config.yaml
num_hidden_layers: 14
norm: "rmsnorm"
norm_eps: 1e-05
rope_theta: 8230.0
parallel_block: false
init: "uniform"
beta2: 0.99
batch_tokens: [8192, 16384, 24576]
max_seq_len: 1024
max_steps: 11885
Each number is 500 + 40 x the weight over its row's rms, rounded and kept within 0 to 999. Layers, rows and columns count from 0. Numbers have three digits each. The size before them is the row's rms in percent of the matrix's.

# layer 4 attention key, 128x128, rms 0.112, rows 25-47, columns 0-127
110:564545530429463482527472459501589440475488483567528517525489494503486493484517583540556561461507464511587524495519470458492536486483423497496503546514474464545462441470412420512460495520578576522508452547483468525515498540540466458483517528515519548503503418495469477481485488519411533480472407547468475477511442512523463523537504485553481453512543520451496532537444473463546479550597
122:458443498554557552456528532536440518462527499513551463498587445533492518472492485435414471494448525590546465485512549505520473572464567555479518513489491510466573591479482553471525564501471425530528417533541535467491454463515588484462500492509520516491481515530483487490444504506478595552474478549466465476483497502474542464452532423499437489439454510468452470528472526517451499464481
093:563552497454453421490418442469547518521492488527540535504553514479398461425581531525562516481507448477557536463502437500479536565490420484531512489512485476530430422545425498488436528492516543499469486548492456569529494552541503491500473530489475564484524424503500509496468468517430527444545481497496504508518490517535464491545496506508493475593549502417527551536470471470544518487574
138:549463586464460543524481451515604530426509505506454470499464488531513540521527527493522539528535493562554517523487398486527539479524470440536527448477470501535515429542533408533467446492511571512437507579493475507534525492525499536533485500509478491493475484492465453477583416536461478466461420501523533551511529462509434509505485496578478483467490506500518503609413476485464544553494
104:514520486527479513465630426575481532447474536428482432484539554460530541514565449454472530468493564557521445514513523510533529492514498540526480449500464481445527507493435444472478469533559499525440455611524504546481520495551513510514472449469579495508460496513474472519466580468497485478473498541501471491458522510533495450449470471607472506493491512466506492531481563465433542467416
110:505610459510497441541519499491455577513526485457458527515478515538458479451560549545540504546467619542445455503492465544522491553514403524550477474537440466589447426514465500499538499513484478525448497481585456587506437484475524513490553512441471539491511514520535515547502544500466441533500505485514507450499448503527493556523464443537556527467497491476500484536524458581522521438524
106:585535508402465432505441465489582462520476482555532523526512494501443467441513538530582545461540455482564554475519471505480539487493417499517517520531482452555463421467416453475433509499555569533501481526455457539514504547568456440466492515508492544516510416485470489498461502517457522463491456534490503461505442514552454533534503514519509452565562520430491523529482450467550504522548
120:513526474497484490525568442421575518540520560505451572483478514459433547500451502506460499515454475459514448570504424497585483445492518447498536460506477503538490473480472503477534465535440437479489529556496572422446517498502467502539476446576535585491459473508550432470475575510552512483483519432495508508481407460531503501590560473513488454494494550556534476528558528499518471502486
098:458498517521550447485528535476470450462516535543499561447426513566501623561577528490470488493524522470435479477459431520533508414512491483522540454490554517601490588542529545488484486502497506491501432457548495480516564543437514568533538527500461511469525482526541434438553478527579480525473543463519483492493477490477535486491464537549430452501485525515471458482561480514521571456518
108:498547518446531516468537502508514468551504549508418543448467487473428552493427520487492491452426500482500481510481458503500511495445510449524535483505421474585478536462446447450491496516440521481520564547479564472499494554505447483505528457526543498515416499570496484481504561549539477444492521458579505503458440517580448572624540474565472502498497556541472464461537483515526445507474
087:471536527490541368447552496462506493455536483529467533460488527539445563564545479518481500538477475477507455515473494445494529423577457469557522396498555504594489588517474477525518463503488500497492391465487513460460530520503466543533544469556495562481470480513446440474500546502543460508475539409536462502498445490521509519487527474553518553443503531548481468492504468496541561542488
113:517496540489504533472477503521531479435516483516505499605498486431498479439570509514554489546530512460493508443476469516538466485473473501520528544515635477489553467502491561520495471492546484441499445488471527471587596477482448475510420452515482531496515461447521535542471431503498483550440490490517481518527593508474457489453441459451535492528509487460555534558599495500423576481523
096:576509456523484567524430490595465479536484470458537527538506549441558459422519533488540504488505445488558541474488477576471512537511460524528498609513435470414533465486449500509465555485512542421505533586510466522530476511537509473472534522413457486514547502485526554481443506516526482504542509552502492475504559478450516521576498524441435434558455455465504505472508514491494472424514
105:514562542531465486479575497472524482555513526474476486448496529437435530544431476487528497511518483469508502500484531443480561440487551465517532447491494500614450514506497405451532557512421458446468529454507483518486494576550428502571451472528592502569449552531483480521444550505475441470514487473506562512478456503530510507601553523540505434469502490522486443483493555537536509484494
093:410515520480491421467529527391491520435504484531530460468506529588444517585517428477458494521469492533429448497501523434477513474545537465480523401520535543503508540524516539511509463477515532550542426453464561474509513494508519534617527506581528474456418462521466484534494518498474462506494492476463476526462434506529500467469562463546545533446551522553485494516501472501474550544501
126:492506480483498507438511532471496546512509452453559501472533536596466511650508402512497494428468575572461456520485509525479518494521515506445556454500469474485411487519468524449518510482513531539605478517462585509494517437425538512544568517504560485527425481533482489467450524508471514508519536480466464489493469503562495536530549483517504590474517551535519497520499506491500533568463
088:457499530458485441475515505391509558463519488560517455520499493541445507516481447520479494490505433502402496481540515477516463499531538473501536416549553544539511481527554580545453431514483525540520416457466528462523516460508465515579458476563538476483425416451471437535504542520465503500526479480488517491460459483513448511445469461532559557508535460524480436549527452507457583544498
076:536497527577501481509434505513490389506518499552517464509461461460577455424533598487536490492518500487564538507464497483539519495494512566497424568471507427489493544482494479508472548549520486472502595543544416479456438491471493511460548537440434495474577540491493480490478446536506450485451504562512505479503485502461553459503457462441453449530464525472465496491496556467534441441567
136:473500488480475463480517471501456566495509516515505494484478527553468531566490426450421507429468513555499468548507539489432494514527533505463534483509516488472495529535502461470563432467539503561567432455465505489436480414496491522549472482503518479524474498548469454482417560500460527579516457495426465573455432548539482516474507431541539593498562533503466498521454542534470496565404
115:468443478464489480535462469420426490428518471553539580539504485485539521507535510478496529526465471521518547465524482513475440474506565498476506455496442473526533488507520539583490434445438529568571490451481440481471600516452489531489479544513435483498513516532490463447469481564520509440527525526477538535569426551561487512542559557461531532499447491521481537592457516528569534535466
107:440508478417463490513533441421519512460532465523485504481525495546461537555473469501511531492531417455411512482536457437499471468566538422553568449491544488581466439506584512502496487491472511491466506472444494518560595540525493516524446480555481535467478449487491451545522501488501497431554482460544509534484479526515442535497593516516549488510513474548506474491508468523594591529493
074:518407444540547561526485464532464448524460505471567491540485519454563464479511569503480486520480559494525538521478473555585460472473552552530444596506503410489524514476446535479484518468507502476495515545505493465483513563457565484447555530411485479559516554530513497477573460523570515464525533536478534472528459496519592482568478545448447425487470533530527523434465497493538488488505
122:422438480509469468486519481439410544404484509603515524447475489511438472521567492558444520484440493512458474515516477477493503466531552497551506455560517493552543564533546506545484434459493512607562421428533520455483515453505490517547496517521442522492510519510467465423455534517499528502599499527449486520465459486565481454496503531506492511435531500519486483532467545510521508576504
# layer 4 attention query, 128x128, rms 0.113, rows 26-47, columns 0-127
116:527476450560463473482550496522485509592531480438545402528501538516484475510489501561547529503431540467490498436519457549543504562476536497481476511472468445556487486515546528523475497462556478570500435464452543458532462607525517510544487505492420520505492490498568510501485547443506492527510473477534527524558468555512470483448524622499471461508529493493498481568545569543561430575492
111:430548529436526531472455484472567525453508523575456517446546492493453445496475475496488450481514436497533458533554569463458547472534380541514468452502461491511476524447533491480509544515489447504487522544507488551507559428469509475495492478489547488445471496482483539514546456526507489520485485523440496505466496500513525511505493361433552568433529520581466515396506443537525473498555
134:530532585447458533504457466522532521468479516522442503471555456544504510463481474446526498494466447494479505553534607444470518410514397537468564437491509518515510489527557528534497461465485468446489529592491475508462555449471522442515530468517591535508428461468468492505552471533554439478443531440456482517517505513456506450607543450482539552509513503536506507499510432498461514509514
106:471526492532411448411484483556549489551452561488502495498499488499520514499546478456516500425509481468533467515536527502530560515507492494548559540516524519526553427591540544617532456497501447469504400512493602505563436511525485515501462435510468474518486502464554527470425424507527437509531545469545466476535538510461476500513557510509557512441559528470494521442535532529531523521506
125:530476517546519502502412543489566488606508489598532511469477517467496446555572484529496492454539529443488501502561522565479469564449468530531466526419471519422468465528563508403559538536532497541546433472540503523562536456458567537547499522479481485409509475484464522515506462499530467479500463519521468550490478474504543517477515416538510552518460509480484503421490468508485557452527
116:449585533446497506462449486481530531417528515508503498504541499470448500493454457438483431495499440508552484497525573484470525479541404507527503475511532508519420509447531541517531533477449473489481529565503513591513551431481500452435475471519587523444481500469529523516527439547493498484480496529473540526510517560509520519528495398434561556475495503581506555438502450556521494502590
116:560490556513519502459490550521484529542561524555485496534443447522483486557531543540535497542600525461485512502487568466570446542538510506460449583461486586473484440502487474489441454429497474472438538575549444478611441506530459522506502496463500508436567498509525483463519475524529540543489393519466502493494491485481494468491522535532456460477437500538450459486490458558469485471556
091:514467472506566531469461453484493499423501486507491456505536513475541481525379534506453540435474429480509547482478551514454482487552489535418556527526484541462475500441491515499491465491540505411380518498457472498511517467462406397495456478481503506460496539478455486476500474478537524467506490576503515488471510464510584501585505467498515534501512502527488488537404444427533472523424
099:559440562457481501474479532487499526577531572525531527523510505509452524498511479508563426554542524435467499456533533497554494567553535503522400561516533528555497497525482491474492496495505476547467538460530480496548446501477466541472526441489465484487565431509564524470499479489507499489513421460506486459520546472396457534402439519434434446509487540548461469429549493543484503446556
093:569448499517567567525523495511456470524547523528426511467473525440505477538527577531520525512624532438472509509464480459547444511539533512512444517450548543514498474475552452512464459464507493553496589542550448479513460515499425494532487499476516510502495476508464532526483508490533484527454361587445462493558461503464545471480522449403463500500453502531455457518526493524473505449488
096:520471464480449557497566478530500420499509451522504509493468522546512546471536603468386574562521551527534516469459466499497524433401496517536553451481514460491490490416498518514469498506472548471560468521504503519452483534475536426548494521471490489546501514563423504483461556508536505469526469528475540488458478537565532511545495462446491469434589459469499500577529521530527486566435
113:510547428483447554499504471468532463539446516425536437468555496456518518538502492572494503462385517542472537524501506522480524513465477516459489380472430470506555511531513533515522475517519530447417465469462488471461549546504562501473440494523473450471450530500431487513572472503466479489529595478583562518468495486517514532512511563537543447479532554485536536486419525462545526510461
090:468500568470509461498420538528556546488533532482506543530573471482457514455464487514566450529495481485418478485528531525547552597581402490442465532476468536482447464552539533489475437444541518525452537522468554506551446501534496524451450508502465483439503501510561540526528413551539480494481464486495485474513523530450468462456466507522461572522502534470477513431477431515465585462510
101:534495502498531546515452532501498523580466513498502540472499494441454487441547513513586438522599534505503485497541453508527418557524489525562427605456511515502454498522501485445511478459457530518488579548535451491553511485464438539540552456486521494453532507509538515505533429485484523532528440513525469488527569462448511494450484566519409485544468580517488470470456544510458474464589
107:516567569470468523529474484489534543519454474499521511493557456510471482430512476466573430445560440507551485501557495456536552496546466512507491503450461520491452492541492489415485477500418542520419526527548512530548445433522574530458478436505543447492497491527552495470533397542518509497474502488543464490488507483510493488517511444571535555520510571490504505395497509487454586435560
094:518488488493537514474460524477511488506476502519451559480483509484464511432503524511504501548527526469438488441557458520555431556495471500550416563442520512531529478472461433436504495485475529519518551564523434505593486472456488518561551487462476523475563512480536564500484414523503474513534419542497411466451539478464506439481533527505354524552478505505462443468489485536473467459558
105:491462460536551455568598464577483512470434505473459474523561497454540501544503453443558544452493452545566537508502489499449557479535509511463525472503513494493576518502537627530496527519475492449522477474473565500379499477518487513504478546520527514517469543510448465529541556520501537477407542457532519497467445535513512524520475536523555478480523461501550537524421512468537548581519
114:478470523469530538494456485509536509479460517483483525512505497474483480518516456524559471475577491491539474527507538455509542480542469513425526511555528516472389459574531536499497490494488505484411545522479481517508467462485472578459505481504574494497477525550562455516567415522542506505453491502505465519473483508514543463499483431578543586448436500509554551397519461471449623478581
103:534503538512490471541520507525558506519458548541514509520515466419544440561470498514546504428547474489509531489495526500485527457591547543437459478595571585520501421531443519512415494462539498524456540512482566549498498471503437543539485519503520507478498466538522497564490436521522490499472496528437507493474516528493585459496533473517513492452488515478529554467374500439523601442499
122:526513582502475461504450507438494463531510545567583552516464488488497502463505536545534509496526500453426498422482545520547515538496518617505478540506440569459445493526414438508468497436529479492427518504506463478512459527521523495547497459494496487509547447530559535468506451510508500567505402534504518506473567413447482466467512463519408495556496508464453491497479467499469468403504
109:527549434509526454496481475528467497515532460510474401502559474533538507524460495542574509486466456478583559528437531520450518446455494449520527417573527481535573506508516524523434491578507487522536485537547511477509488544560478492433510532482555486519480451452468504548505551498455484485498595469510557514517462576567539587538486497502554466481517496486521525570485514549521418567465
094:490502521504538510545501498550526529470441485471442541527513468440495439504474476489568469499547474521570499504504456471468488487547450501465477510487571565517480452511492536493435509481448524490423525547479519507548503428487428523472480553486530534494449588484516510545587506525506509410481521521467452490458483558483551482520439499451483498451449468507481499429423421494414579554600
# layer 4 attention value, 128x128, rms 0.11, rows 0-31, columns 0-127
071:594497513486506452471499507499559493524500440556437519498459510536502503365528575536467507568501466493500496493484520537502577537517524441556578471466571488524499496561523534470447512597435491492532483443431562479515552513402502490509487483503465455561489477582563518502494442490524472436454554486488522506516519529450430454506478530506529510509473516529488550512503509446494531538557
072:463459487489627451581543510419489488458533477487500454515483472444493524546469577421559513523501505453477500527495425496541538446531458485445519522413539511493541468501480542568514452511492455485427427486502476500452449508559531501465555562479487469530514547563442547458561476547421466501468471446473528475570516469483521499478533528484522562500487488561487444480462514459481485499527
059:490503473406502480481496426539473519478517479532549547516506542464496530540513441570512481482550519495562483536491455476506427425493481529497511575498527493436547527496559460544538398569499592534505486543499523480526509530592433477469502456458497496531483500515467528546529575512523471548471512519583488466511516507490528531429478528462507545569523492471509440639479524513508478455529
088:546493465510503533582483534513444531560467408536429587472495460574498509526472495511479513475498484472432497527458509484469484475516503562612445448536454499551435551486519463551518519512517470450471514529475477505507427502483465475519474495498560490473518415586495563494489476454504452556537500472511465484546508539499493482435437570534504536524544490458495612552503463438548483485474
080:516476554537485509411538504525464460515455540507495531513492531590496500485515464515494490445515536509532514529517573521526592518488522490531485560573596502526493510474437478461492533548539532533586474490499533541504613512503514559517435478485528432488487506463428522473469464525491567465577458519508491451527470498500508608474507433477495445460542498524531422483483493499535521595553
077:489550484544497462486514398540497476472497445503522593578476501456504544465484555494476482542429458458468492496549510572566492470475474456435574523482420533535473519513499559518494533473482500515418523471523505527538559435482509504521580518506480540454481505461468488483574446551468557520540555521467537566445468519492487433507435502524418534509467536414568508535507520513462511466510
075:498487496456525525453467403435514501459515541496539479526557508540502527460591585480498472537437517517448502554534526499511586471512492448503524530526525499528497484494459542515442560501529491506454539501546484536510519507487650471528533496489503452566518499482522487533588449453493455434564455501492546576500482488500432512470456531471481584569559527516506447478494550441478457484524
077:486506491482548541418564548451450523497453528523483415413474462475496502492504568507513501469516509451509519455535441484537518517505511496490481489492478505488545546514555460466454548532539487497506472575516427473484512505441520523467464473510468531611505521518598547547490486516525504511428453541462516449526501466485489514440381587499491570512470544571535502520507463487613475465520
075:482469520495473522432489440497546490447482505451507389504540470479504476491461397517500499500454384431562486534505571495539562485521519476537507487463517469440537480457475488504550444512460484556584494442420557501523511498537539540502450502477486479458490546470440484468540513532534520449494514497490504409503555485517570555482510522512468453539482507517515476464462535519435561603471
073:498556531527462524573459601581514502528486532537506556538445441489498441508512475506420509491486546546516484459550485444503474480476507503537463470495491481561532522511519524506435515359498496474518517462454506472474501440435481485477546482504563542473511535505541448550488481561482490500448528561525523525521478567424460399523507526529494458448451475449459581472515470473518453444463
070:515505560472495473525471553454503469478510453485498558488419597452491538424414497538471476519548481519510518474478419527460516478528477571520525466463488532503506443490550450501510508529444506536524511381433551456477494588447414521497517513476517481483496477550446559496464425464499460510529583441493548428507543565469519450410470458512516472515482469493484517516493508454503504498527
068:505492530474554431535550572500460481520474526429505466508538491437496535534476523449578508476545503437523499477494442465483570503515484417494526528424607485479488512487524540485565453514538520472519497518526545518488568511515501528477452559487415465516461545546488463539500526527427455468416509473486471393500464586520492480542533456478513440534481508537582453557522486551540491500506
071:489550478460526553510500563497473531456517509502457387479449459477497512513489507518539531499505485448462478547501502499527515486476463538477450547426524499511547509441554508513531448613543569585505568571497500473492467488494503462513495497451499514600483542502515504584582552560487472512465420534511499482521500442464519460448499575505480570561445506537503450500484509598504490540463
067:495491524527441478487481501546482493547474541515550514495505504530500422549525507422424526437512516570494519508524538493448510535470536453493479489488480498529487542487458484511456562332572480485474558530542478533437559478513437531517543521557514489455487438499471418512458468457514514492509490527503504469448441511497454538518492431503467466411463459439451463493530412450511435512496
085:484539501435432489451525474497451456485585541463516599469541505589499469500499536477506480517439526555490512494541512451447503503458471469502483486502462491556490512478472516514506506435573519431404538571566393554521590513484536473478509536497516473477475490438541471540491458433510453499496440508458510539463489496492448489540524453443514536472523457444509447487442497506554405496507
075:490514470504591497527528586596509511536473430530549593521433571489498473474486485487448507521507491515448496564472454539489445503524527525493449456485490504536492501539525418491478524467509492527498506472509589454457512522469438476453492510510568472463488594531466460515527529419529478483535501514559535535456470443432505628511491492524483448486550495442484517472534417498456515524530
075:519466446501469563558504533425528475540528382504513445491536453536501589546560526457506493503531609483507527508482537507506565508475579492444467464495569532522449536542517483471476550550466451477561489447500513471481564463465473535523478506533492429461448435439551509550441503568486543468465515524490460532543521475543523474557533553496468516492472460445516541455478529489545486495555
073:405534466437420504524436515437486528405530438448574459527468485438500501450459499502488490479503485529467496511535455502499505482450479575419463484446440493567504498495562487489506522438455510485457531487512530467492537520533557465525558527507552422531444487479524476557515518569516481494553534480519576500464514554463504416470506509463447491491471495452443545503512493595442477484451
081:480577529526434487535450557518496506522504418556526503508493532476500487464513432486473521426513523534491510493497565540485492553451512536413521553471516501559456540515534497423590530521489530521553589496557555512533555471527434507547500483508544505462485409485607454455425509453547500532549533494525458502510464510456502458540580489456513453471494475502488479487548468582501484454515
071:458518439462467463510512530475454483428470413568446452444489495520500474554442420488560542475528536458503500492516460531444440488522476562435486467499427516538464522530508521542542460554454521477479543584500503481545534535546431532493528478498485469501515471456521504438506478571578508511517484442478486451497482448454521465448538491462487482440551455542392485456487476546546422486505
073:502545479513463483501528423472534520485479455455513451510534506507515579478510496496466489522513532486486497566561551521561468475539499574485532517519431533546479464533495541438548482527397463593454430411567575491521517509522550468516516486526508472557439562455536504494540552461519551496555505517517538499518425536523550460465548496490452473518535549537427492476552525475426544567479
072:472515525500501511462464543490465487542521488512467481411512554509500504584511468543469482422523587478546517503453465492430500471526581588528512524498450514494491499535580464476557539511476516579595495456517532492555487505465450553518586499489500499515515449557625494456494498504546497501514492500531512508520493446528521485487502556430517489501543465534421428462571475476553474481574
082:494426494545489467470491512476547545481474476508534388555497492464502471510541504412542497440503490472510509513523542502512519529438521458464498519500564533469539475479471556536487509538440521523610451465472553491433494487606476550549549498532462504497506461498417497446494517652523588486532551481508490481476523444474543533459481467528485463459436488532459502483526480506469554529515
075:492488514488456463427513461467500480499451460543475440461480487557502517450520441513492520513471448533442508474487553526585605487541476505480538517449484498479479511428461479474495542476576469565449550486471509486517597498526508559473404446495546441532496484495484489514547484401597531495578451484497477492530463488530485623475511565501467496490511523548457485477494475518456447520483
071:459460541458578506473471550441496471507466554498543534496556645458492476493504555514533501495465512505479512531502397517490538471511465466418499486514541493431476525503467424490481524466560490443445538470505435484469488551565515541448519478510491461475501476518481512471495470433522438497480495468539527495502504435542510595519487505504516493516558488526551398504547503514496427410574
076:471554557524501491511466595492468543532461458457512438561510540483500511434389511448488498449491517440504496490523522544533507474517497512387489483504433478498506530441482499507549609434469454487474557413498584475469579480542565537432487497510537517469481521544514467429530462532548491504546499475466507444518462553546498471450511469495507517487433491508476497517550460547483532487443
073:539511576491536461528503543526480468519556499462481580480538455523497477420518558488474454531451567508473512531508469453477512488486491511619564489498417486540524468503499509533516523445530476507475440426597544514533457458423612469475576543492499547513494532535555501452500464509466475485496498485528539562475520524498455466517503469445566552498437507469442488515541454420492512492539
082:515437536528554520482478510465519512486526519423495550521533605482499507498464445549532464548524467483547507488428462515478468508557532509542462463582527491413516486517466494512506522579435486508560444439427483502501449528472517489470434520474508505443555533518418565441486497483482488510504521447493490502483552489539562579445453461537541523559583459532554520489475589489497566499525
080:505528536457451512512483540432578504433587537558521379478487487486497479498547470501509508504526499595528509461494490463447525520500502478460469509472629504492529454548496515456456483483487517505590525490452465487468473543511460516528502498492532449495524470465536457508409502544508509485449547478466518492537557456445507489522558553497536443477483449538503508353455536504539455495514
068:490479474474538565469451514505485524505512484475497641549513569473496451521460471530485467490473519390495491552487542493511510503474497581528452525504483496507504502468556455551477492589511557479540530497556524488492494521516494468514549508479492514488480510507477566533562474551492452499558472470609482528513565475488490467475476511430510612548532410445490465628511522499473499516532
068:533453503473575510600528524562502515557547582497504554552506443482490490570505538461476498519547505429475502497453443424516479481473492456533501545446520492460534482470508521547472496521605511452545509542533526476429424490477452509477464535482493499545515487519465501585517510513368474511450455461504449538558490531463443513560505518487505578428477488485546491527446531490525492535496
083:508491476548523537479498577526470528557453545472496558505499574477499508542499536523483463455538594446526503538513503498462421534462506489503437484598479545542520505527574450514485544507413527455538474437509513479479447487433491483512521455509416516481534527484524586561502554587512545553505541531541538509418540478505528408457435445491507507533483440510502506519555472512487544480514
# layer 4 attention output (transposed), 128x128, rms 0.102, rows 0-31, columns 0-127
073:496461521497441528455491553520486408546473432561441525496482461563592526461503554450542496528490506470435546529521576585541451533491540489533564567528525481487521549524535455467525505495548477543512535527420463471485468524567479438507462436517517546479525486488468443490521532540550462506473430446453492461483555525535531461486485566506438440513474532479483484460467494549457432449496
077:543540476480495546429536520570495456581512539470603453508583519532440450436479505474477489492520520524590390504487454509476530489497574488434478490541511446512525492427472510538458537492480585431563442541508511553499502524560495472546473509448527507481516465526528503522552571461532493572541537579498499492519462520518479536481491495480508490510544566480477510474475460490497449543573
066:465496537491528489534549536501452510462476528449474507500492481509397544491457437498472471481477416515535309465486512493536576489466468574484451515532417583504495449469442515603485540467511490483479524533522492528530533499523499525415513518440492511499453535510482500504480482496513548458551509509500516541512512516406519485500520453463564492501529477511510567506499506519561497550557
086:517486500405567457476483519485437478525495562560575455468535530536515506472575539525513537613510478482572460412520509532485451472541525518533503503488411550478476413518464537532449475445483441483527502447457486523499538434505489547500524485493516521474412508531520525501489508499532551519510532500501486506478463508615567504520492512485453445428534532490575487556512504467508423471510
079:423529507581495478567480503463502557512545485465489582525489486453605468571426558461444409504489533527438515469543503474543502484406470489437558481501485590510480510439509492505522498556462527551426540524515525463470481513509480521457545467549444483526518518549474535510533562548496499518459454476424526507525523544463452438522505468511477555474478492473440516536547488564525516476503
077:506521495518487498461519510548486509470528428601428481488503511382414487496513514529461452464549481510479544554474457457462517545501506454564517494502529434494493502542510513569475440515517561466553489550458492472500505565544584514489554480448480519549474482473526438482453484530381524522481502511563483496513484510527459493501486586439495493540517498582434442469492455529507512509410
076:552457573537509508443549541540471457505530480548418509511439495438512433557483601463492417545561524515449543452500472449459516519406543531482549484488534472514519531543519525482479488570509501568575473541459512460532480597562445534501462470519542483513514468515501497578520502570463464495538517477486518456526547534472517523486461477549502483533454542552449475469471529567456478513504
078:620441526458466574473510507521560456441490564494566509553515513545479480526476479493565549559509518551476503412510498556475509455574526487475517554488500500502484430516462495509512494486522461474416486500443549485536481485531491561491511540539589407461507488527434484501538495521497537483529534468552562455498506489531529544535495499581500491499501476515563555456510494520482440517624
078:420500460549548478524507483482538560521540505511473534469507479472472490509462520444460523475538512475481500540506449454566574522467509475469532479522488448542538561489553448520470532555487586529427504499663486496489473532535446457422449504490464475522529518462474529433556520499552491525475484527452499522551559498522482426567519442452529526437455488484463459448502563468526537493551
078:576454474436478485469482483434497532449517514510485498525462521512447532494528519550532609483432487482475577519443480546469466537505509522538470501503546537476530574490518502455540431501463404501497538499419447470488425510484538518529561496511479540533509500495474464464466412486495487451587468479526498525450517515593510479479410530534457474478542458490486456548509487456484540461390
073:495553548502442488473518543483532489578471486468543503538490547564591581473435517404492555435468492540537444533509501514484514489457483487541538533577443579474474469488501533564444594446520429529557527556427504483506568409534510443482441473517493508459525479491533478476496526483589500506495424506481470554460506527458529505502504543496449503447525457497506472481475485496520528505480
069:547506466525483456510472471508507533585493501442517548500500574524479505448424489480512482421467528502526336466496536549614462486449522492513501548468509493448515512345440462519509536466515552537452486525518505498471494539470466498544507501493490508514522573471523473491560540482545562514521472543496528498524547452452462489530535502520500478464561498510435569497456487490525529525524
077:512376503489536517498524497466468522456448533428492530522535520542328511480505463481537521486446448590476442413472516566476532526523522550484462461534474423474536471497534531481452474589507523402470506516485523504503496473534453498490536468474465472484517489495536520501524489502508575531541525499492552457569542501490509532489478456515496507501539522476520579479477490527509483500604
074:536512507496504478488481501486458553474528458556542457517487530438496480552518523556552590497516568448475549477503477504527500488464503465458510519465480576484501513532514466457587444516501481592493506479539489473515437520474503618564528618567448487497520558559502559497474502477453500435526517501519484499481478496556440459510534508527537500513497517505433418521600484453450557498438
082:553536543550540534467530444555518476522523515495496514533432515423499579571494577526543388538551545494504615444536463518495498517495513574474507522483461458500460493457506530466499406532491422547520455499440564451507486512501495577533542517471499499522505508568525493531478467551423486441517515465521501482502517480460517521476525504539506490558540482485419503538566514532439560517475
069:462515520561443463495473538461449504473498492509514469516524536558381472490578464512537544468515469464478500540462607516487533566486424481497486483472510576473516455518528558534555468480530475545486514574434500521570576428512491497467569512483486531451517442513553493447444485478431496542509502481499480462499431537546500461447567468409493506518476544482519479525481428534508499535447
078:534491471532441489500513472584517407449466503534529550507469483552570432483495506552525580530472545516511623466473588473459396482532518505519482562478484413538542454409508465475508501508475508452456467426445495502452484531450600509501496512510543508472519547504557541527524514493521470581491503477562495451562477534508516469477497499453507530511521509462562506481536489505488482531492
072:541459523523459519550579490517492478521512518478480561519483535467391559536538474525576562453489484507495567485385451487434480493496520545551519524543491434473547514545549527535478422511493477493508470485452516440448528494526453506553484532496467472461514504463581434498473437464451488538580503486536475525509534490455541499454418507524510565492513548519511408445492511478432544515478
083:433514486505464503541495492466482513502500530497484544476471483522546579560491431571510480448385467510437596532451577511495418491491452544575528531468474498469496423483519528454527465505484454486518527450470470473458485517462514487537537461544453560465496558460507510563453516484474487514476480499494489494507550487459529486487498486559455570544513485437538502501549466527440610411440
072:529545487490554577551531514546510498519490517494569465489624487470468565416487428470564521505487448501491527500479505560480496483566502561441448561536473517483514447421558526531454465452465494413540505484546504499488544447484495487482507482433532497438453495573494496520524572438483537548483518554520493500527467502505502522506539547479523545546547546464622501468540532490462486503537
072:415465510600433546527513488521483546524504498517454571444464499488472496546547531540536527515458519501438583522430510424490539481450498478471594515535563477525514554514491578522466527483490625454522475531534479486487487507521446466434531432463529508499509463507501527518477576503456450547520498462508446510506453452417496517493444482496497508476505565475527465468434515500454473573488
074:459513598491445538499522497488541496475482525503530496539511526536535498487443443480524520487415472601472475453507532501498444476510399604478523557493478597479469393456514583521505568476498426466548520406541505556516439480534514488487461430520532480442488525467471584548482486490536520516530530541515518487486490559451504510480521474516497514517474472464527486474559458502454512482528
082:472527504470495552542503509480490566483518446511521496496540474474547416475464480498450548459470496509475387542479472478510527470485484441478488505553506507532537543538595389482567521525488577477438531470573448539491472495477512506563459531536487455487513532479474524514529546468466478580475519565513490547579500571466429421528483482442536581484469575501490455448513510492513514473543
078:464478531525533528513561495495526484531534509566542536478495449462450434571479486509550511537578517418481617475565500474472520509505521509479603492529488473517526505527460464477448482555527545551491491568489562470519519519511447466454509560544457505488499510529475558571538568520476471492459499410402496449551538484519503522533532477565523550516422501492527430450526545524464497471527
071:564594549544503447483569550518507460513515529463523417556502486512542490522446431451459454458566508510559414478508516483522525489499468491499487487466504547507497434441409469553529557494502417577529447591482527538538556505495482530496413542529492478469550521539503546519523521498498502477552540572515520423519520458462471541528549484539507560574476461475514497492528511533471531526509
077:554570491508470466481516461480534516560506522532572522484527511441475522509443432497487506443433518456558512496444498408499471484491472399580562515479525485498538490472520516488456474528468504581482467539523530488462492494545444496578538533541498431481535528468468518473530519461467510580535457515470431552528520481542499572534444498559429495464488513451514435489478431491453585499434
077:511546585478435544413496431470533483578485492521475515529456562520488508509467626478476448532447526501507471510506506517485445499506475540540562500542503506480465512519523551469532484522491457539564495438441498540496436520591492436533496471500537505541533488494484483487431483554472418499506493504535514529436500535472530519422440478509423428504508510490429441537505405480432493496497
090:441590488512496478528457535517547456505513509478496455518500494518668508462455482398400460477513493499551457537554494443521545517496464468493453448484487529531463508478496524532456561474525490540509515512537522538514563441455502451473448452456577473513509454462517507481544488478570493565455486543450491544477481549498529498543524461426502502480456496522531571515439503509583479507516
076:494455445489491564499514539492520498490498522396487520525445445602655532486458496487506554470453528528461609556504480522460479535498535518507460508511490502531534523457546416445547516529472404503497513477499462511490466503428505447554426481535477543472541499500494483553562498465567458471500469519497495491514544520502525486467510481536525554527488463465514488467532600488463552456495
073:489527532503499466490517478459441440454463487493462443551514490449471529540480538456465422521495441577582307450476529504508511505461442556516482482503435499485500458485530594558453514504494484464486534475476504498529555460586490527416514478431495463495499468475546517463454466518500535511531500534480537501528539544448500504485479448434512527477495507491477539495530419534528498479526
072:581503491472480502452471486477460461451464487457545436527470500577414430468520533550532488497497515488578284484552529508491465487449586496518479449504489519480571517477472540469487536513501552434493518467432486485498522524524525482532565510499464501517496521487503509470484476490529555483516511552468564499494471543513486493489526508493517429488501502510461569550495434464556451468516
091:541517512500452465534452490454470508432460494489487482528481528479522515478505444490464531468449446598544431464462527526533514462546391478516454500491544582481439474529579561539518534446485446442443551479433501500515516421487563553458493457483570420483515491478538493460468438543458517486518510517567496519499475505456522518474452498452490521451488494519537555537453389517521502535499